{
  "activation": "tanh_gelu",
  "train_tokens": 626600000,
  "dataset": "wikipedia_en"
}
Each number is 128 + 32 x the weight over the matrix's rms, rounded and kept within 0 to 255. Layers, rows and columns count from 0.

# layer 10 MLP down (transposed), 1536x384, rms 0.0308, rows 246-281, columns 96-191
[[116 112 132 108 122  76 152 130 138 164 136 113 135 205  89 127 119 109 121 119 125 119 207 180 174 116 100 112  81 122 165 148 120 148 116 155  62  98 176 115  99 125 149 109 121 102 162 171 140 125 148 208 144 162 159 123 135 190 168 139 121 124 133 141 138 159 162  83 171  68 129 104 152 145 133  79 113 135  84 121 163 154 119 186 130 182 153 119 110 109  94 146 123  87 149 119]
 [154 113 133 121  85 175 105 106 122  44 134 156 132 118 115 191 114 108 139 113 128 145  92 155  79 132 106  84 152 125 100 105 122 100 134 153 143 117 138 115 118  80 113 154 100 135 125  98 178 119 199 125 120  79 158 142 146 150 113  88  69 138 123  44 141 130 189 173 114 111 160 141 115 135 138  46 127 175  88 194 180 177  28 116 125 115  89 129 120  99 127  88 136 108 158 191]
 [ 87 116 152 172  93 123 128 104 133 105 135 126 126 146 175 160 119  88  98  97 177 140 119 126 146 151 112  89 192 136 136 167  51  83 179 136 106 108 104 127 135 164 125  92 147 178  61 123  70  88 149 160 150 153 114 174  86 185 118 139 119 111 136 129 118 120 110 135 164 119 116 190 129 113 111 150 172 155 122 119 161 183 130 114  98 127 201 115 128 187 132 128 131 179  99 148]
 [191 112  88 159 146 135 124  75  82  98 164 103 142 121 121 148 145 121 129 128 163 148 147 122 107 118  95  69  50 149 103 142 142 119  78 153 166 147 109 122 134 110 119 115 142 155 100 143 124 151 139  87 104 130  67  84 100 156 134 124 157 157  83 142 153 160 139 127 162 187 158 198 168 133 147  52 148 169 191 132  92 159  90  46 120 121 122 145  66 110  79 123 111 130 155 143]
 [138 121 101 145 152 144 147 142 170 120 113 124 112 145 157 142 160  89 134 112  92 165 134 180  90 140 109 136  74 168 147  75 179 194 127 130 148 115 140 125 142 128 159 156 144 136 116 105 164  88 107  91 135 111 139 103 162 140 137 117 179 147  94 124 157 130 144 122  92 105 115 119 159 124 120 106 113  91  96 141 139 168 132 179  96 116 196 153 142 142 104 164 137 134 108  92]
 [135 166 163 140 132 121 127 133 118  86 149 168 147 102 151 168 179 163 116 146 176 146 108  69 160 144  81 124 172 133 102  86 101 136 170 138 185 159  93 124 134  81 135  98 129  97 157  89 111 156  59 191  30 101  79  99 145 135 165 152 146 116 162 164 129 125 100 132 200  98 115 139  49 150 145 180 101 150 150 177  88 137 141 152 169 118 116 124 120 118 134  80 159 148 119 181]
 [145  71 130 134 188 175 120 116 111 125 117 175 146 108  81 124 132 182  93 169  46 137 125 138 104 153  36  68  91 145 112 156 144 105 181 117 157 146 133 134 120 127 123 163  40 111 191 149  40  96 146 131 172 124 168 134 106 158 144 179 125 111 143 126 177 124 126 121  88 135  96 117 120  99 100  75 104 139 140 146 131 196 158 202 116 147 109 142 153 125 132 192  81 144  48 154]
 [116 157 159 181 102 140 182 147 168 171 108 113 138 175 136 158 143 133 124 140 135 118 105  94 187 161  77 157 134 158 141  54 156 173 118 119  95  93 180 108  90 167 156 138 210 126 165 142 140  85 156 129 149  77 113 151 183 177 123 122 136 111  79 140 134 151 110  81 136  65 117  77 114 134 144 112  84 134  86 161 129 105 102 190 130  73 126 162 134 180 146 151 173  76 121 142]
 [167 126  58 163 164 178 152 129 137 144  95 167 161 183 103 104 101 141 133 107 138 101  97 113 105 102 125 123 161 131 195 126 118 140  98 115  71 130 132 110 138 173 191 125 158 127 127 100 136 189 102 137 121 143 160 145  55  85 155 100 141 152 143 164 129 107 129 135 118 154 164 121 189 120 152 124 191 152 129 149 148 126 113  61 174 142 104 154 105 129 130  86 119 137 134 171]
 [128  95 167 111 140 157 115 125 126 159 115 201  87  71 127 128 153 112 146 135 120 131 119 128 152 131 155  93  77 174 103 137 180 109 100 167 149 155 135 127  93  88 144 156 125 144 111  61  95  64 129  91 139 112  85 132  56 113  39 158 106 132 156 131 151 126  87 121 109 174 103 147  92 138  93 150 113 149 129 128 111 114  82  88 125 128 151 158 107 155  86 127 177 164 183 107]
 [145 131  78 146 161 171 114 147 174  98 115  98 129 122 133 148 117 128 157 150 108 130 121 158 139 115  70 138 177 141 129 140 125 122 150 104 114 132 134 136 151 156  98 148 118 110  84 160 135 127 159 122 173  97 123 113 132 128 102 134 120 184 130 167 137  84 134  98 141 132  84 155 180 140 171 143 223 162  90 210  54 151 114 118 134 141 114  97 121 173 171 145 182 115 121  99]
 [ 97  95  77 195 149 161 125  34  85 142 110 147  96 111 166 111 126  92 132  89 160  89  64 185 133 171 186 138 107 114 140 105 127 159 107 158 107 126 158 131 161  98 146 157 155 122  58 174 181 124 194 129 138  98 116 114 121 109 113 137 189 141 115 105  64  90 233 158 130 164 101 158  90 106 126  64  93 164 171 134 179 201  81 118 102 162  91 138 139 136 187 165 114 199 156 211]
 [100  82 118 112  92 126 152 122 157 130 110 141 163 190 133  94 123 132 116 184  94 134 109 174 121 133 140 104 120  78  65 107 116 109 152 163 161 122 150 110  79 193 172 169 172 128 158 109 133 119 150 143 142 162  93 132 143 104 103 123 155 162 134 156 131 166 120 152  95  89 165 119 164  70 117 144 174 103 108 139  77 118 163 163  96  83 145 116 132  97  98 169  85 101 140 119]
 [167 139 167 140 135 116 111 131 152 160  89 128 155 132 134 130 154 141 130 128 126  81 132 146 139 116 117 102 132 166 110 118  87 135 127 114 110 113 113 146 101 119 120  92 114 128 156  91 141 135 150 146 161 153 116 131 124 117 140 130 106 147 128 142 142 115 123 118 113 142  93 156 104 154 129 103 146 158 150 127 100 138 105 129 141 120 172 143 113 156  95 107 128 121 153 103]
 [150 185 139 100 118 126 188 130 104 123 201  94 101  67 147 163 138  81 102 100 155 171 149  90 154 197  69 143 121 123 140 171 124 135 103  86  94 146 142 135  81 130 135 124  54  91 107 128 112  93  97 135 117 151  98 130 101 132  84 119 145 124 142 168 139 119 153 173 111 187 125 103 127 125 168 137  91 120  93 169 152  78 172 171 135 104 153 129  81  87 118 115 124  94 134  76]
 [138 178 105  83 112 149 162 127 166 166 143 158 126 193  94 177 155  93 133 147 205  65  86 181 138 120 148 129 222 119 185 145 159 176 131 134 162 161  99 125 167 103 147 134 127 171 198 134 179 139 120 163 134 128 112 177 140  98 116 141  76 152 200 131  89 150 149 144 126 120  91 146 153 169 177 218 107 115 148 127 128 159 122 123 116 115 110 131 159  62 130 162 103  97 174 136]
 [118 170 140  90 110 133 175 129  97 159 146 134 122  41 154 203 146  82 172 120 136 131  92 129 163 124 140 157 113 105 140 137 121 153  99 162 162  80 149 129  90  79 119 140 154 164 180 140 156 125 117 159 119 188 142 161 124 153  77 103 163 138 154  70 123 123  96 141  62 115 101 118 126  51 113 164 184  96 135 125 173 143 133 183 116 132 121 140  86 103  63 148 180 104  70 117]
 [112 142  76 150 107 117 116 125  40 149 120 157 192 103 119 169 118 123 122 114  81 102 135  94 115  76 132 107 142 136 144 140  83  39  91 125 180 124 172 130  81  75 185 136 122 158 159 146 105 110 159 143  95 130 159 134 122 160 116 141 130 186  97 129 116 106 159 144 177  96 156  97 112 133 166 101 149 125 195 132 140 121 160 136 165 140 108 185 154 147 118 125  83 158 143  92]
 [103 136 103 114 141 114 136 106 119 130  51 142  85 152 115  58 180 110 110  77 144  74 132 165  90  62 129 136 167 111 165 174 130 179 109 146  86 164  28 111 117 131 109 148 126 130 118 144 182  88 133 111 153 155  82 122 115 197  96 122 168 104 166 124 151 144 141 119 131 206 126 121 146 140 148 106 113 133 123 102 159 176 120 164 132 149 139  80 128 115  92 149 161 129 126  66]
 [142 145 125  80 103 110 220 129 125 145 130  91  69  96 132  78 158 158 144  97 105  60 122 154 131  92  79  80  79 127  77  41  62 140 138  69 193 171 126 139 128 154 158  79 167 122 151 184  71 200 145 120 143 149 157 129  56 143  95 127 112 124 150 174 151 148  70 173 113 152 140 106 119 148  74 171 181 169 187 169 173 132 142 144  82 125 104 152  87  73  97  62 142 145 114 134]
 [117 149 106 107 166 169 110 141 112 120 121 114 184  90 105 121  88 222 156 252  89  84 179 133 140 109  90  68 131 157 132 160 126  71 203 121 155 129 145 128 155  88 193 186 136 123 123  62  72 105  64 153 144 108 156 123 171 181 144 161 130  83 175  70 117 111 132  89 152 140 119 107 138 110  84 106 157 130  90 131 135 105  96  61 137 120 120 128  53 164 135 106 128  94  49 108]
 [ 83 109 166 153  70 112  40  93 111 102  99 116 138  75 110 126 134 135 129  91  45 153  97 162  61 110 139 134  95 124 104 146 136 139  44  81  97 159 164 132 133 124 142 154 126 145 140 170 199 116 109 102 138 135 210 116  68 131 158 204 144  33 164 134  89 104 157  97 144 137  95 155 161 158 147  77 138 127 124 132 112 116 136 178 125 138 133 124 124  98 124  68  91 202  95  90]
 [154  90 198 121 175 190 131  64 168 103 150 152  78 148 132 124 158 133 173 142 173 103 174 154 143 118  63 105 104 193 156 114 121  92 136 153 106 141 105 120 110 156 102 148  89 181 111 185  99 128 123  90 122 152 112 151 187 127  90 140 199 151 134 164 130 148 119 103 114 178 154 116 129 117 160  71 176 109  91 136 162 104 107  93 173 170 121 140 177  72 181 116 162 133 165 122]
 [162 144  81 179 146 138  73 141 120 162 128  72 160  74 210 162 149 126 151  79  63 126  80 136 158 183 206 181  75 200 129 104 140 133 121 121 100 101 136 136 134  84 124 129 139  74 170 107 142  91  88 119 102  78 109 127  82 135 116 141 125  95 134  81  68 137 113  89 137 134 177 118 166 187 114 146 112 147 102 115 162 112 100 133 102  91 137 144 113  99 106 117  68 113 110 148]
 [125 119 113 134 139  71  91 116 152 126 137  90 138 114 133 155 190 112 197  97 158 152 149 177  93 155 162 111 110 156 138 111 139 113  98 200 112  72 119 130  82 148 109 165  90 160 129 105  57 210 173 150 173 179 134  95 138 153 119  77 125 101 137 100  89  96 104 119 158 116 150  66 112 102 152 106 106  82  79  65 114 129 106 155 149 106  91 122 129 124  95 111  77 192 150 137]
 [183  89 127 144  92 180  81 109 137 125 160 150 121 104 135 162 127 122 184 121 114  49 139 122 142 152  97  91 139 161  76 156 104 114 110  72 166 163  72 122 160 129 132 142  92 136  64 103 148 104 137 148 195 141  58 124 150 155 135 166  89 123 165  46 145 102 119  88 118 165 217 161 113  92 112 138 168 135 112 138 113  92 129 130 158  94 152 160 157 106 151 136 145 118 138 126]
 [164 136 143 141 106 115 162 139 121 124 124 151 181 155  98 141 124  88  84 140 129 114 151 144 112 139 142  98 142 139  91 124  97  90 158 141  89 129 107 128  82 102  48 133 197 107 136 147  57 118 100 127 114 142 160 162 136 102 120 135 116 163 164 163 110 176 140 133  75  91 130 131 202 150  57 166 129  96 111 132 151 127 132 131 134  98 124 156 178 160 111 143 112  81 152 120]
 [112 118 142 114  99 139  65 127  80 154 201  76 143 178 132 151 129 102 161  67 198 162 130 150 121  67  94 116  79 158 194 118  72  90 126 139 128 168 146 110 129 179 108  92 181 189 140 126 160 142 124  98 111  91 122 153 184 116  94 145 102 100 107 132 138 204 159  98 139 104 126 118 179 105 117 155 152 100 131 187 122 122  88  82  56 137 141 141 128 135 126  78 113 127 166  91]
 [131 118 153 187 131 142 152  70 190 161 105 130 148 107 140  94 178 109 123 102  97 122 150 174 155  49 162 166 134 150 147 129 143 141 120  85 155 165  90 137  89 144 127 112 150 133  90 135  74  85 171 142 162 103 135  99  87 161  94  69 164 165  94 154  81 117 167 118  76 184  72 114 177  81 163  96  92 147 180  86 135 190  60 108 155 177  63 176 137 138 114 137 163  99 126 116]
 [119  79  89 158 111  92  71 155 107 104 133 144 150 170 128 102  99 158 148 163 112 133 138 126 110 132  85 177 148 115  80 189 127 147 143  80 108 163 153 137  99 151 131 136  87 136  68 149 113 142 169 133 108 132 129 117 144 113 152  45 142  99 105 157 214 112 121  63  92 149 156 143 145 116 134  91 109 122  92 146  76 125 149 155 119  66 132 118 100 104 166 129 151 125  66 114]
 [108 188 142 153 116 146 145 115  94 106  61 106 104 102  94 139  61 139 101 123 182  87 167 149 145  85 143 136 118 150 139  59 107 146 137 133 159 102 114 135 146 141 137  75 160 111  75 110 104 139 142 116  86  92 163 112 113 122 162 130 139 172 134 110  55 153 144 199 107 169 158 170 164 147 151  98  60 121 110 124 147 135 183  99  97 141 147  85 106 158 141 184 141 155 127 138]
 [164 192 147 119 130 139 157 150 136 143 127 165 182  97 134  75 122 109  75 114 116  91 171  89 104 137 146  64 142 131 120  75  94 138 132 136 153 153 153 109 123 147 224 101 115 123 212 141  72 149 154 124 168 116 115 133 168 115  81 138  86 138  84 125 164 145 186 197 105 135 119 131  83 126 103  79 131 177 166 141 142 140  81 147  75  93 144  89 130 144 124 119 117  81 103 131]
 [ 93 139 191 124 158 111 169 100  77 114  81 173 127 179 131 117 154 150 155 128  79 122 153 109 108 135 165 181 116 110  86 160  99 130 143 145 101 208 153 126 117 147  91 115 117 142 178 125 109 148 153  89  83 147  88 117 122 142 134 163 189  97 105  80 131 139 115 146 128 156 102 109 113 122 112 134 111  88 103 128 139 134  91 118 107  85  56 152  66 122 157 108 111  76 133 128]
 [207  99  94 118 116 193 135 105 163 125 135 107 177 150 130 167 127 149 135 119 120 127 123  85 107 111 111 155  95 101  91 114  99 144 122 129 132 107 119 136 109  87 154 118 118 137 129 134 136 143  87 131 100 121 137  94  84 121 128 128  81 116 145 148  98  84 131 120  68 124  93 153 136 113 124 110 124 148  76 135  87 148 142 123 122 146  97 144 135 154 125 124 113 150 148 104]
 [ 95 124 139 147 127 188 147 101 109  90 189 143 104 124 130 137 149 148 109 164 138 113 134 109 173 102 131 173 129 192 147 209 135 110  89 120 180 215 149 118  73 187 130 119 156 122 126  74 167  91 167  55 187  60  98 116 192 116 113  84 132 125 119 156  86 161 127  98  92 138  58 129 143 131 110 146  49 129 195 111 149 131 115 153  71 131 167 120 136  96 138 154  93 153 172 106]
 [101 145 133 143  86 143 107 152  88 126 120 142 101 132 174 169 134 119 149 147 167 106 163 103 136 173 157 138 161 185 158 110 108  79 147 167 101 108 154 122 105  87 113 134 134 130 108 115  85 101  93 114  99 114 116 166 151 150 106 136 139 107 126  92 147 130 109 150 206 117 136 133  51 154 115 164 118 129 125  88 100  90 150 132 148 142 176 192  90  99  61  75 151 208  63 102]]
# layer 10 MLP up, 1536x384, rms 0.0307, rows 247-282, columns 96-191
[[126 165 123  91 164 187  69 172 109 138 126  72  91 150 239  71 164 108 114  85 108 122 126 121 137 162 136 131 126 174 150 103 229 187 151  71 163 164 103 161 173 148  75 152 139 174  87  93 114 129 131  86 169 185 138 114 119 144 119 133 142 104  90 194 116 155 183  91 174 122 103 148 145  93  96 146 202 115  83 128 160 154 134  60 140 155 134 136 122 125 149 107 171 143 143  63]
 [168 171 125  82 131 198 117 104 108 109  93 131 113  80 102 110 167 142 141 132 150 183 184 118 134  97 188 121 108 141 124 138 162 133 102  92 156  91 148 122  73 108 120 132  70 127 164 131 150 150 167 155 110 144 119 129 140 114  92 113 122 120 107 117 162 147 178  90 140  99  97 121 101 135 131 184 205 128 115 160 187 111  98  55 166  97 111 137 163 149 101  80 106 151 121 151]
 [157  99 140 159 116 118 101 103 161  62  63 201 146 116 144 122 149 120 137 170  99 149  82 115 121 144 165 135 200 131 160  75 110 144 134  99 168 146 114 134 127 109 120 178 131 126 166 144 110 102 167 130  97 114 143 121 105 140 128 151  94 188 118 159 132  97 106  95  96  95 112  97  84  87  94 126 117 121  67 135 130 123 125 129 159 150 109 109 158 101 109  97 138 183 159 112]
 [144 159 144 155 115  87  85 114 130 124  91 157 157 117 150 127 145 129 135 112  76 140 134 129 149 139 115  98  77  89  73 119 174  98 160 127 133 169 188 173 132 146 108 157 165 137 157 107 176 168 152 164 104 133 166 108 102 128 108 170 178 103 140  88 163  96 106 110 148 166  74  91  96 139 145 175 125 113 113 157 152 124 132  97 219 101  98 122 144 122 174  71 146 128 193 185]
 [ 71  90  99 182 194 124 149 159 123 134 113 170 191 151 193 152 113 166 141 123 127 130 238 116  90 119 147 175 108 141 101 128 126 166 146 131 133 128 104 131 150 149 130 138  89 109 116 160 118 104 113 113  89 142 121 114 170  96 125 133 114 102 161 138 190 144 111 156 114 117 127 122 179 116 117 128 126 188 141 178 146  43 129  82 115 182 141  56 187 144 130 103 137 121  42 150]
 [ 61 122  88  95 176 149 174 134 121 165 138 179 115 127 207 198 109  88 160 124 108 117 167 155 111 191 121 141 155 179 105 103 140 139  75 154 120 140 115 143 136 127  80  95 187 124 172 137 120 132 160 136  90 151 162 131 136 183 135 106  88 139 153  98 132 133 138 134 117 140  41 101 138 116 130 101 134 155  83 152 165 125 107 135  71 126  93 157  91 207  73 102 141 235 158  88]
 [151 140 148 121 134 120 156 133 162 179 179 111  74  60 109 141 107 125 142 103 106  76 145 173 117 179 152  39 150 138 169  92 142 147 142  96 134 119 106 100 118  78 114  73 119 131 134  81 133 144  56 117 184 107 147 130 161 141 143 218  68 132 124 126 168  66 179 136 159  62 116 101 165 167 131 150 173 135  83 143 136 145 103 145 149 150 159 153 125 143  89 147 132 118 176 112]
 [175 126 148  94 123 162 129 114 151  76  93  94  70  91 198 128  94 141 202 124  53 116 121 146  52 131 105 154 129 131 173 115  56 119  96 138  91 118 199 151 147 185 105 128 142 134 164  84 124 103 128 163 110 161 162 124 119 155  80  79 172 161 155  99 160  71 161 154 157 162  51 122 126 159 105 151 148  48 121 116 124 116  61  84 118 146 122 129  84 208  90 109 117 167  80 128]
 [137 119 158 160 179 137 125 119 161 130  68 164 151 118 130 113  67  87  75 148 143 188 159 133 164 145 143 153 170 108 141 131  95 139 117 182 104 180  54  82 143  91  87 147 131  93 104 129 109 130 208  61 126 127 161 148  83 174 183 122 137 123 150 146 123 168 189 109 113 142  55  94 136 140  84 155 119 157  99 114 197 101 174 125  76 160 187 135 130 177 117 117 163 177  95  86]
 [155 109  67 145 171 141  90 117 153 123  90 164  52 103  91 121 128 148 139 154 181 143 190 146 131 121 141 113 182 105 169 129 107  88  94 136  71 121 185 119 144 131  85 123 102 111 165 142 130 124 150 118  96 117 193 161 112 148  80  95 118  78 143  99 134  74 144 127  91 121 153 191 105 127 105 140  69 127 107 129 151  65 134 120 155 141  90 125  94 155 107  98 150 155 135 199]
 [ 90 127 106 228 100 102 137 124 109 137  91  98 126 125 130 138 107  97 139 100 138 143 146 129 110 182 143  87 119 124 149  92 167 178 141 157 134 114 144 218  88  91  85 180 178  91 154  91 207 136 173 134 174  62 116 119 128  99  77 181 127  82 123 128 127  82  99 183 200 159 153  92 204 141 165  68 148  94  97 127 104 134 103 129 165  83 140 121 179 123 100 136 151 112  71 143]
 [100 154 104 149 191 141 128 130 127  74 103 104 110 124 161 106 132 141  95 114 119 150 174 105 134 115 140 118 117 153 151 104 141 147 138 128 143 204  66 113 131 128 120 142 109 129 111 108 119 124 147  95  60  90 211  92  76  93 136  70 150  40 110  92 107 120 138 123 130 135 123 104 112 168  72 129  69 152 146  79 122  85 123 102 111 182  86  98 118 145 138 129 109 146  96 116]
 [162  81 156 127 109 115  72  95 120 190  66 162  58  61 140 181  79 107  76 110 133 113 122 156 164 162  89 186 116 163 101 154  74 146 120 151 117  94  96 120 137  96 121 106 148 147 227 123 150 148 125 101  77 176 139 140 165 188 160  64 129 160 153 155 119 126 108 117 166 164 174  88 142 142 119 164 119 127  92 124 132 103  52  88 161 176  81  74  99 142 120 151 126  93 154 115]
 [151 140 166 132 110 159 107 167 159  81  79  95  99 158 115 116 124 185 146  52 198 130  92 152 124 165 141 102 167  96 204 148 151 113 114 148  74 160 131 146 114 105 149 193 110 136 181  53 179 161 241  59 133 130 104 114 118 135  71 131  46 180 176  98 120  53  97 117 160 127 109 122 113  73 106 185 162 136 137 155 115  60 138 172 158 113 112 103 104 147 135 128  83 172 143 178]
 [177 153 155 101 127 128 104 145 145  95  76 172 116 136 132 157  52 145 154 150 164 129 167 169 113 175 112 121 203 108 179 179 115 125 119 136 150  65 146 154 127  76 142 108 150  97 148 117  92 130 170  90 168 163  84 206  55 105 131 173 172 156 117 187 146 128 108 112 161  92 107 163 160 130  91 173 129  95 118  60  81 107 162 140 139 155  97 130  70 177  93 138 128 189 153 157]
 [169  86 114  94 137 104  74 115 205 160 110 132 135 149 110 181 144  92 124 156  97 109 133 143 134 212 108 110 140 124 204  96 127 181 170 157  82 123 124  93 109  89 109 113 116 169 109  76  69 166 113 108 154  81 167 146  55 139 136 126 112 138 132 101 156 148 107 126 174 132 110 152  96 112 153 149  81 152 169  96 137 152 165 150 184 109 119 143 141 125 118 127 146 108 126 118]
 [117 109 110 148 121 152 118 125 165 134  88  98 133 174 154 115  83 117 123 132 149 138 156 156 108 162 154 145 141 133 126 130 119 124 157 123 125  99 147 147 129 108 168  94 156 120 135 132 108 166 106 128 128 121  96 168 148 138 144 149  79 122 125 139  92 149 190 105 135 145 116 119 168 125 112 173 131 131  96 130 179 133  79 130  64  90 159 118 106 116 113 139 173 155 127 144]
 [139 144 103 183 164 142 180 192 144 107 163 149 120 125 151 184  67 139 128 103 102 118 190 130 139 157 111 104 153 165  64 134 121 103 192 150 147 125 169 182 132 114  90 117 100  81 120  71 145 104 170  91  68  98 144 160 121 160 118  80 122 158 110 155  86 108 124 151 137  96 117  78  97 188  68 133  71 165 129 102  84 109  92 164 124 101 143 118  87 149 122 123 116 153 132 163]
 [ 90 104  82 148 163 121  88 123 112 123 130 156  81 101 117 156 142 203  96 219  82 171  90  83 121 175  98 102 110 153 121 100 111 126  90  78 113 145  75 121 125  57  91 132 130 138 117  63 162  95 124 165  57 156 134  98 121 177  91  88 206 161 100 148 101 154 175 155 172 161  49  79  99  73 149 113 111 134  80  98 150 115  87 114  91 136 102 163  96  89 110 139 138 117 146 156]
 [186 112 163 146 149 108  82 165 164  92 145 132 112 181 155 127  92 111 172  86 175 130 119 117 135 187 121 101 151 159 127  81 222 107 107 142 156 162 130 127 126  85 155  98 168 143 149  96 132  42  96  76 100 153 139 143 112 119 119 113 119 121 125 149 181 103 147 133 152 162 106  80 132 126  72 167 161 165 112 160 145 163 127 115 137 105 139  56  19 113 113  63 116  91 123  96]
 [127 104  87 136 148 201  75 112 104 104 170 146 167  93 175 152 158 171 155 179  44  76  64 180 151 183 165 186  74  69 169 101 162 246 222 102 162 131  68 101 132 115 131 114 118 231 159 131  78 129 160 107 110 154 123 126 126 102 151 130 135 163 152 135 112 153 100 141 147 127  93 141  79  62  83 113 143  68  68 140 142 122 107  55 172 157 103 159 188  98 150  44 100 105  18 121]
 [155 138 158 114 141 116 157 171 118 122 101 121 133 156 127  78 124 112 156 179 141 173 107  66  66 133 155 106 147  80 153 178 119 127 105  88 171 169 131 145  60  29 160 162 169  76 158 156 118 197 166 101 133 165 169 196 109 139  90 141 115 121 138 161 142  79 147  85 152 149  83 138 125 131  94 115 101 147 125 133 108 102 152  96  95 128 113  83  85 121  93 133 135  96 171 144]
 [173 102  93  85 183 134 191 143 138  96 142 143 135  93 121 148  95 153 119 163 180 163 168 153 107 126 126 182 176 108 148 159 141 148 112 176  62 195 108 137 131  96 151 142 119 121 128  91  88 140 174 199 108 124 107 148 111 147  89 144 112 170 199 120 176 146 108 118 116 190 119  58 158  80 107 132 106 163 110 117 141 102  38  98 161  75 178  71 157 147  48 126 132  89  68 138]
 [ 96 136 124 129  99 152 136 172 147 106  75 168 107 101 132 125 134  84 136 112 108 123 133 173  92 173 123  95 109 107 116 136 117 166 126 144 192 166 184  89 146 121 155 123  89 101 196 148  83 131 105 127  83 148  93 133  80  93 128 105 121 111 118 170  86 140 133 167 124 152 106 142 132 141 101 122 154  63 108 153  86  76 155 136 119 146 147 101 141 124 108 188 154 122 122 111]
 [ 94 109 119  79 161 148 129 152 149 111 196 139  83 106 154 165  82 198 142 115 131 138 178 119 147 156 147 152  80  82 171  65  92 168 114 114 189  70 188 134  81 106 118 108 130 104 116 127 156 166 150 123 111 164 196  97  75  74  86 166  78  70 120 141  88 139 149 127 139 135 100  99 117 137 143 144 156 142 127  96 153 179 114 114  91 164 116 179 119 185 117  75 121 133  82 135]
 [206 132 151 111 136 129 117 128 132 144 132  82 121 125 111 101 110 155 108 130 120 108 150 140 115 130 130 180 150 105 138 136 134 152  99 138 158  83 115 129 179 137 162 140 117 174 159 124 123 105 154 146 144 137 151 123  24 154 135 125 121 134  86  86  95 141 130 147 170 122 123 137 135 140 123 188 115 157 116 142 145 106  86  90 125 129 163  96 139 116  82 139 132 125  76  87]
 [ 88 116 193  93 160 117 108 181 115  38 159 127 101 143 158 123 150 120 144 116  98 131 122  93 156 135 166 151 131 163 145 116  95 129 182 111 158  40 124 134 138  99 148  95 185 180 160  77  61  85 109 144  43 200 159  76 138 167 188 125 134 147 135 160 161  70 120 164 143 174 155 132 172  63 105 160 165 126  80 168  51 136 138 113 119 106 177 146 128 137 145  92 110 202 142 177]
 [144 110 139 126 147 131 178 168 129  86 103 201 123 146  99 167 127 191 183 122  53  79 123 131 138 138 120 178 138 113  99 172 124 136 154 128 158  73 130 205  75 144  99 192 212 160 139  73 141 126 153 136 136 165 213 152 139 145 133 148 143 192 204 134 169 124 135 121 173 106 106 100  96  38  70 111 100 134 159 167 132 152 115  71 190 121  97  88 144  92 148 126 118  85 154 169]
 [123  71  92  77 121 165 145 102 127  29 160  85 129 152 137 142  78 144 125 165 129 117 160 167 122 131 224 152 115 159 103  88 155 150 164 119 186 136 101 112 112  94  85  84 165 182 164 107 141 115 135  85 135 145 141 197 125 198  63 169 117  85 146 179 139 106  74 158 126 115  72 155  94 105 145  96 158 120 108  94 126  85 104 111 139 179 174 151 125 165  86 111 121 106 117 202]
 [139 140 171  63 132 167 139 188 145 137 132 106 113 174 163 149 107  91  88 114 153 146 156 230  38 215 153 100 165 121 104 140 136 141 172 102 129 157 155 153  80 126 147 183 166 139 179 100 131 182 124 125  82 144 104 145 111 134 135 100 130  79 122 160 142  83 119 185 130 122  81 167 115  79 111  96 176 103 149 147 137 102 125 115 101 131 125 117 111 100  75  67 129 199 174  87]
 [112 121 171 131 135 150 135 134 167 115  95  94 117 202 124 179 151 135 133 130 152 132 145 199  81 102 144 105  99 128 135 155 198 113 154 135  97 150 117 124 113  84  84 122 125 105 130 141 156  66 166 104 118 106 159 137 137  98 143 116 142 115  75 180 100 169 142 135 152 154  91 145 108  99  96 159  89 143 160 117 163  98  70 137 190  76 100  54 103 115 147 116 151 152 165 171]
 [172 117 166 146 171 171 140 144 119  98 135 129 104 119 139 111  53 108 108 125 135 156 172 183 155 118 145 126 102 118 183 138 172 129 119 133 127 152  93 137 120 135 101 145 137  46  95 123 184  92  79 155 144 128 134 121 147 164 123 157 106 165 132 129 158  82 107 138 140 107 138  59 127 108  87 137 131 132  81 100 139 140 129  77  70 128 104 165  78 200 127 166 101 161 144 173]
 [114 141 137 129 135 143 133 112 149 131 111 149 110 130 136 123 132 154 154 142 143 122 154 145  97 144 124 158 142 141 171 154 108 172 121 136 136 119 135 132 103 139  75 150 174 104 150  82 127 125 176 109 149 105 146 200 139 145 115 166 127 128 131  87 142 141  96 175 164 141 148 107  91 116 126 126 101  89 159 120 121 123 107 108 158 141 169 116 137 146 133 117 152 129 142 122]
 [197  99 145 171 159 104 129 139 177 144  58 148  86 135  86 184 118 146 161 190 105 133 159 114  84 140 165 152 123 148 145 150 154 101 135 155 114 116 124 157 162 105 134 157 124 132 111  99 128 174 133 160  60 164 128 150 124 131  91  85 146 134 119 128 157  73 134  82 167 156  85  66 109 125 151 108 177 131 156 174  90  97 123 144 163 110  90  94 111 144 139  10 154 103 141  77]
 [133 136 140 166  80 134 109 119 116 160 103 133  97 110 134  86 148 157  89 107 159 168 152  90  91  96 136 138 157 125  85  82  97 176 116 140 165 101  95 125  86  88  93  68 212 128 102 142 118  93 157 118 174 140 108 161 166 149 154  64  75 102 149 137 126 124 141 120 112 131 107  76 120  45 102 145 108 124 115 177 206 153 112  87 148 135 163  76 153 173 156 124 151 126 151 191]
 [167 134 101 149 226 133 170 110 167  55 130 180 175  94 126 114 115 105 128 143 134 168 107  99 162 178 122  98 116 139 149 156 138  85 141 119 143  98 115 126  98 128 127  81 182 147 170  51 161 115 148 128  78 150 134 211 138 168 141  95 204 109 117 123 158  70 153 187 119  90  62  98 136  88 137 103 112  84 127  84 125  94 131 137 113 130 123  91 136 176 121  51 152 179 161 164]]